config = dict(
    n_head=5,
    vocab_size=50838,
    norm='rmsnorm',
    attn_scale=0.124,
    extras=['local attention windows', 'hashed n-gram embeddings', 'a smear gate', 'capped logits'],
    lr_mult_down=0.7,
    beta1=0.95,
    decay_fraction=0.705,
    decay_shape='linear',
    seq_len=1024,
    train_tokens=838900000,
    steps=12527,
)
Each number is 128 + 32 x the weight over its row's rms, rounded and kept within 0 to 255. Layers, rows and columns count from 0. Numbers have three digits each. The size before them is the row's rms in percent of the matrix's.

# layer 5 attention key, 640x640, rms 0.0422, rows 426-451, columns 0-127
078:146033117113138112160130138140117093135135104117171067118127179176122143188108080122064103136102143129192187229162139088119137099129160148112087147136102125138145146121165148132091137124112128087136163142119090157081111062116188098109121109153105122186093103211139096133129057129148123116136091134166125124194127110103146126134117097103147122112168120098131098093145108106126089108157
068:128121151094095167158125162132089095082071183111142158124151013122112072131124126161142140130102045062054116141143097152136071124116151125109192187105147176155218114096144150105144108151128146144183137122142162105154131115140092170126199137159116134135236116105099137116142136124130139138104126195110115107082145120177129144168128162151118079085084112131080152118187092164131134157094
071:164171128069142112101137152110136146158103151121137098124170105163126152128176109125127139123105142121224124156174120127108107091149159109165155121118174018148124175140118109113095087119014062111086113075043088141091113084133226079136097085147145079139115127122140091161103164135119129139155119115143150129170147126132145103127122139127101165104159096152184137163184158102143127151167
071:146092116174126130101119108082158163140115128150146175102057132094119156096100098107122126144117154133088111149135084140132118150107130092137133100147170101091149119125099170150200056142111127132216099056194160128123081154101167102183081090081096109130166152147169126167132110168156105066130130070120082085175132165078132079099122130130119101233150124139201158135125128105169161144115
075:154118148090138153119086180153175096142053139165129119181126123111122093142082122160070168115137134146099161163175151110101139124141131163133160147156123186139167126155148108193189088116088173097104099132127136090090117111113128130104141178105186150127061158111124088074140134162139118179129090156169133166101193143171098104134129162203120093176146126133094118139095128153130149104104
081:147083072125141125133147089090178128133119047162077121173151160093128093108142128181047120159070156148149157046117101128127161148159132095113074075149182153137193143153079113177062169092132204109114143115073107150140147141140107105158101145123065117117050165144135167119139132139117108034132126090125122155107087187165115135120093126143143139195122138084085101123102119137142153126162
080:152181137068096119151088094141119097183167176138192130127107158144117132056133127145113099166122144157149145170112091106130165102122131119138072133132096101143165186080138108151124039174137141129140123123142087130042129144146181152173109066138171135182100129141164102161168133116162096139114140105150104162080090180163123201147134142115143126113156187155196146089141177126148114127142
080:133168151095112109084103163163139107084130140153171164132135078084159101184113146083190111103190137135161126146147177118127112107179154185113117118138140107115161147132147155138123074136106119141038051145074115113139161141168168131173127160140159123111055131072131157183110130150089146114142070070130101117144105147144037102106142074116126171174107147125129128172141133115133077129145
084:118149127199142136102164193117109128088176095168067175142052200112126084147091144124159127102136158131099103151143132164116092156175170122103133080107164145101169159132042059108060070053113121097050100167192182114186079173159123090115147159126079128131120112127129198096121164143143112124134119093144137095099171122152087148117142094130126134169149173066061130117097131141168129112145
097:135117148118097154105124209080143156147134087139178148158152110166122182158105156070117090154113150117102152160180123050165101091085137152142147143132132158142153177117117082157112101144072087128177120109184110128095092121126103145120123118140153061105178128128156173099159136141101136136130107214107154089081110105173125121093137147143118108109143136107117145163099165125107085092102
084:111131104167112046133130103189117120184121140127184111107100194098171136107104118054138107126118114145080130159100105118123080127118141140111084063119122192139140151134090155186149066120063117157036113200171089133142148154164182141126141175116087116097130170067054159121111114161142122158141140077146133113183089123075085194172169060086101115112118102105180128103128060115126190130118
110:108111114148140116112108089138100141171158104110137124144112131123076091131099098168101132150062108175186127084117017164140107133146165082143103097075156138103108109088105125085082123069099125128121101019090152131154139138114105169144091135110167159095090119141146120134142147144129132116131094075121101167129055154142155168129138080106148151191131106133176134095117106093117141083184
099:105051150114115144093124099094084123171063128113097123151042093155095161121077152122122145159089129085117101121150150122142148111116124120110142128142095222156072090176061144119135141157094111108088135049112146096175105102126067173183081164114082105111185132085134105186058158109132171123110095163130125048139127110159181129127136161127168106190106117144061101149120139140092073103104
101:161164140168069111101136169163145168178118122165088107158114135110169169158119091120188112092080145103087136127117158157119172144162138137102097101123164147146089105138100168130121149110091113119084113079150143119203161132129118163091116119145147087108085128134092124174096122137101163099144132149142090102109084083118105149140082073141098074174121084178056117125110112137164153122092
122:112095123182147152131120153091155146159125087127096132131110116160143083144135132119075163102151116096111112105152115077133084178089120144114157161131127152121159105185190162106184167105131112152147119072192130181149101143129064094150131130118120107136081102098145168134163139154105153126120126098103141113055163142158082136125111088138147159117136138124097156116127131115100154105084
102:157132133163107120143148149125114157088130047125104165129191128168102208214093148102095076119100074083124159147092166130143094136138182114153110131126149081111161141180164078145109184119107114109131124144202144132159089139149117072127122164122232125130108091186105119083107113133114104141118148167121110181152168152139119093070125124144130164127123062142103144057158158100128119137135
119:144194138160119110150122096119124171111149094107197143116111134078117139108131177140122097133177102108144187201123135137122158151114184106117208102092129134130149100125163146145123140116114104131142147154128124148082126075170121134139109071111148124136091126195110183122149112151120123112138160123124126106101189138106164127119151146098133131066102041134179152141143094120155087087061
124:116134117108155142102114147122142132118186124095116147133130102115071048132197138122082129114150139120112174129120165089124139189135120115157193094109146162106111147148142094093107136176119147137109115141096118095176102132130173095056132156133071102143169163075171157148145158127171093096111108178096143115112172105098141164111134120155131144108095138080177114201124116112150146125143
116:168155123123131121159118158099085157148153137124090117143179130155118131149170119066073092131112171093154099054143114105086136130117146136193142178177152038102166115166103111105141124087120185128111146187140135115188129138127170106168148138109113132138104109105162110130173173133134135148130111078114143127146195126085106104145075142166113157128152105096142102190108145131132078114121
119:139144156105132119125118131094114090060171152121148188123115115128149105194100132173110119127158118141167148149127143149139177139147143120111129116139092098113175072118198086129103101113116060126204117000035157156133106121124128143141105139136154106182138138162162177122118172158121123122139112102131119108137130089124125095124102115106143187022121080186154132184145130124126194118134
119:121140130111137115126140177128166128118145125112120132109094086126026130141123141151146160145147133156127219180150121151120201156142135126106144122095151174166101110145132126082088138102124146105050138145058124131032171137163071135096118120116129088128123114105113120166152188134103089127115152167103116105193162175193120051091131140128117145118078102116081120146118107152111137141079
116:147141149105106162086105129131126146127165147147101176136103161147152122104141058176087125119057094128096157168077168137109149100166157119129116113145166100135124121123118193144073120176075154093171146144149083120114202139166130121066130137154161171140088129158106141081093146110142152165126089151135134135170119111081118109135137094129145083099097105061045097165118151142124104082100
136:137138127163120117130127152178131148152150101126125111169073176134198148125078104174095103127166172131091174135148124068167139142141166135121044173141068117136120041068137103119091073120031144134090117150179141149188154134137098128142127122119145114135153114111132153080087126104143126091148103163123113085100125098122157197134119152110139106206119156117105126080099112129110156113166
144:115131128145092106121109137103167132135146156115107175113178154161133121138101061099176135141147117149152097063148115175133075122135201113120163069102198052131115135156134062163104146124110159135115162067065124126131148146149129102124121132145161133124136077143055115128122107141113161099131143171133118134176117123141132127157165082144139139082120167180165130107130111129153147077145
128:111200130098160128139149096127145122116138200126140228127088203169155140109185159107089155123104117138078147153136128148116144179125084123121191100110070086121113121125123105058091173090142132130117097101119103103039092123134156151111135128129202110134167144063158119115079146078118158093124089129115157157089076129125165147093110140096119165133173089116175143166199186126106104111162
136:135071118128150141141115139154128095180115113153107123126076083136104115145186062093067138147151151169154111122118131064130118127130081106112034124161141133126154178095101212111156110153126109115171160062169117119094077093133100071179100123120138144129053118131130160082175137134129114146115156169117150186127103162159101174123099047083127141136109163047200121104116144112109111089147
# layer 5 attention query, 640x640, rms 0.0398, rows 427-451, columns 0-127
098:127189128138145109128151141099188148113106107142125162182101156148148161156108116080177106111162117132105113112069069101088053103141145167095165122128119117118130083135121118129092117133122134113057155179145193138177103154110139116180106152124141141085127166111072142096230125116125163113123130069094104136202102149102099151131117113120134198100068112082145138146074132086132124137133
101:149106088049107132139114095145099156049174133155156089146147080125115128129115117063130140129189149159074125040125107118098161160097098087148137124126072082168109131114125147099119125087175121144187154077129109103124128113113081233098151154161103125147068122121118125092183090113116096121135155056105132123127119161179105179140121115078092072127096071119093118107140117120137144140125
105:176138130099146121152123090204083166111217113173117110153085111125121140152084141131096095139139152103146127037117148087099131147130098109188114173115125141134110152090169114102107138165142077149167176133073126110132142079130125173044126129177091131145081133106059134097175118094137110138105145091103116100139142131176116179165091138115134078143148123231129158068070118136113115124111
101:163092161192136097155133151120108160186157152134146149116144161160143124121146118099166133076129096082199131098094125098152154083147112146132131130139155143068119107126090095095136214106081149202159131110148151110174086148077074156131160130086102119051149125150138163137093145131115139146110110129109144071124070139117148129098139124144107158099143178112170114180126139103128132141140
098:114099151097133101103110146167136080147140147135255137113121115133107158127151147188131123106122177097137124150148095149148160105155125080143154123078109096150095136098185128127182117123118066120208142166117094150100084117133075143138158102166168155178194081136116129134169205092092136097156118091132123156132094136165140153140149116129158149146118124147074139110180140120146159103208
096:081108119103145147086083220154136115135123143111070180117101048137132110168075114049204129171189093122148073073106161175107126114127149162116110145131094084173138140147108141110123135110107114099120069118000124171139114177143118114158143094128115141066067129092127166164150172127094090117096133105131114087132152122093118141114100079087113127118115126102153145188153163122105146140115
092:139161144167138129080158160137108165104113216075067064151114211100085087165126131130129135148102141183177125132123184150127085176177136097166158162125133242174131125152130116136134116164156080147144118176142096118113056110095133121127127149142127141102169137180157131025079150140129159140130144154156137139154147117127070110166159138114128114153136113104064075144117155122132141154138
108:126116154140098149146163178121210173178128058105140107139101104067058165137123164084093148171108137141123150123130136132115084076112103069136092102138139169155135106069092095184067086137129108171135117131107059156084126085119112144184108154113173057129121137113179088112127127110144141151161145131107131103091171113168133104139088124174142107089148086094133134149111157113135146128120
095:141121086067179191090050043139149141154150122114156118175166023119086101139138176101101128160146053138164191026100131171113104098070125118154118173162109105151163094076121169159155142146137068132113113107127081157095087123120083162112111122135104194170100117123074082099175080106125122152180106083051157117097117107135170138119115135038134126133164148206133099128107177153091146095141
095:165106132111111167178138130125127077157123142149100132125077213092125169145110122136185164118116137118125063093123109161121126141144119135142132078046100117108127106077135132033106135113111109142126115082144147121183151114153147140145114121115176142136116107121077086177150171138112092042146098152088078177102064120141178135100170112040140099128156128110168099129140141049116147115163
099:155159111137158133138148102106112131101133135112134171131191148135119123104152160153176120130105204104099149112109154119121133160142115103174210080152152063132158080182154120095158147166153129100156164077123154087168104155125117172167141154113139128114131175106101107130157201106158174143070128125086097148128105117182117142076117022172120141210136119112116119174150095138165138136083
113:105133127104089111133128158069109106124071155117121114169104167134103204191075151156120185096133180099118094141130186190075157145142172077155082105131147197107148144125120233145092130082107185130135124098122099126160139153116117122175134136114198141116153113142104140128083126112092179110162127138202130053165127087158118160149091135152125078178188098146043109164147130104109144162150
095:113172071106115108118149176113120110133141140136129168135136162076095122137075094152109120098100154134185131199098142064221101136184167144116140112044118122124120114046149138078100130155147123124138141179148156138047114123095137123214144095129123164142085111204140143124141111094134119137144181153127159128125105158147073102092094081092135148095144142088097143101135177093174185170085
112:114144145110160150150137149095097095072114126140112125170125135138102158112134062171128114126098064028111150086150084142178158139131127128123127155079129136074179197154131145160094142111176105144106075104171154090166171168074080111127088091115118078161121128130114089115156150152030099164136141083089167064085189143115119146123120104041120223083137073109182150076102150135126118133104
105:083146146151093105142153133133132123141172154125074063123099095177074144125156127108138108169079127140069106166100109139147084038152116181085111103100136116142100147109154125126127094117155113136160132146103098122123145173168152111165154115153109164107152170186155112113132119117144142110082117197121102192200113114148127147130143130144155073188108105127095104065119103092144094145152
113:140229107171122161118122173111094178119148127115146107109125151118115121117182163174135169111130139174108140106124152148135136129125171097124173094088107159112093150183155122170150120111108093147151149138155134129124161082076112111134124078158145144132130141132095139067174140109162130125123101099120187127133219116139114160128112078150126134139113091139138148091129080167130162101189
109:128113138122201128109135175085160136120147075121104220129123126160138121143136102121123152124122131073102098106124198168149134158133111086117140170117133190188157068178116085108125082128118108117161145143067186144148068199104169114127154089115145144093126146109188156151079225150182153090109125103160171157173090081133103145136142097167158135167165133162124100189134131137101151151139
116:129150123063123091203128138166115158116134120118156129176160101181170063166148205099071096126173160144161082154115102126118169135101164100137178144097087123164115110163172098088173149076135133142130155119149192123139093161131088150147106123161105179143170108122151125137113204143142164082042093084142141127127099057086123119062152107191133168106129103196103172170084080167180005109077
110:169131125135124194115131144144071141113132149130112083143087143123112142137128188151095096159104131119154159132109121071129173152166161112164082102103086153165105157154194083139123129130130059096174148038083103086091144132118136090137043141123131110129138151144135153110124140142111201095118117187159147096149138115104161183107070083104137089082063069159112145126153082139086163142116
112:154138114112072146087089191112175180166137197113064139157149049123054170170136185174143153177132094169172099184155130135196124119194178138155151129122094143173145176125105162109131136165155075162122123128097104032077156117122111135128127150096179189131098122094123136149101147180085181154147152180143143130120161119163121106135158148127149073110123165113130129179131152114127092089137
107:103149109131110130124123114121142133170109077146115120110119143103211113097097088101118162103119139080155103126107150101095141147150103140162093151086146075132103112186091173174088067100149109099189114073178130113194149089153151152099163157155098154107097129171130108108093200124070144116069147132135129101104108131110099110172096161135065094226123108144141102135068129153118154179097
112:142143046129147116106152158189163149164110129136159169188074129062105180135142080135132074165123182164127097124141120132144107169094110150129125100115077106140195112145133147105086072164131156136075078134171130186145108126122168170127111175143087135082103140117169113124127158200104085137080078101142181114141086159146103204113103098102101167172115095156090174108134133134102139164163
121:117149103166128170116124150140124121126154151135079173120160150124108157111184163107132167092190134205169121094137134175127097078182167109207183164092147124171119098155141124137107090071147105167111135096111196091130131124166136146147120144157124125138163120133087140102134077123092068082117106171123153128090131183136160086135064118118150140107161171186102048150136137092168132146131
117:157170135083158145119130119089093124165092162109100136098087152179152160095153144150127140102071109136096103120170150134137112147121104186138168147106128133079154147164163118127092117085105124112107000075129118152102100188134133099111185158145123104147139139118148112166138095136151186119090122093128116102101121103168131149128120167133075125165162133114153186181100128119203114094158
120:152100136134149087106133112125128180110088096165098105167146119114085153130142107114158159106177142179120079204150142125141182092117107081162121024129073107130127158136123128131103069113105118069093135119170152116116121106164151110181158132159167106091117092112101175094119117109106138130117134136075136156079112087119052164078109073139108128082090103145166114109103183130108189118176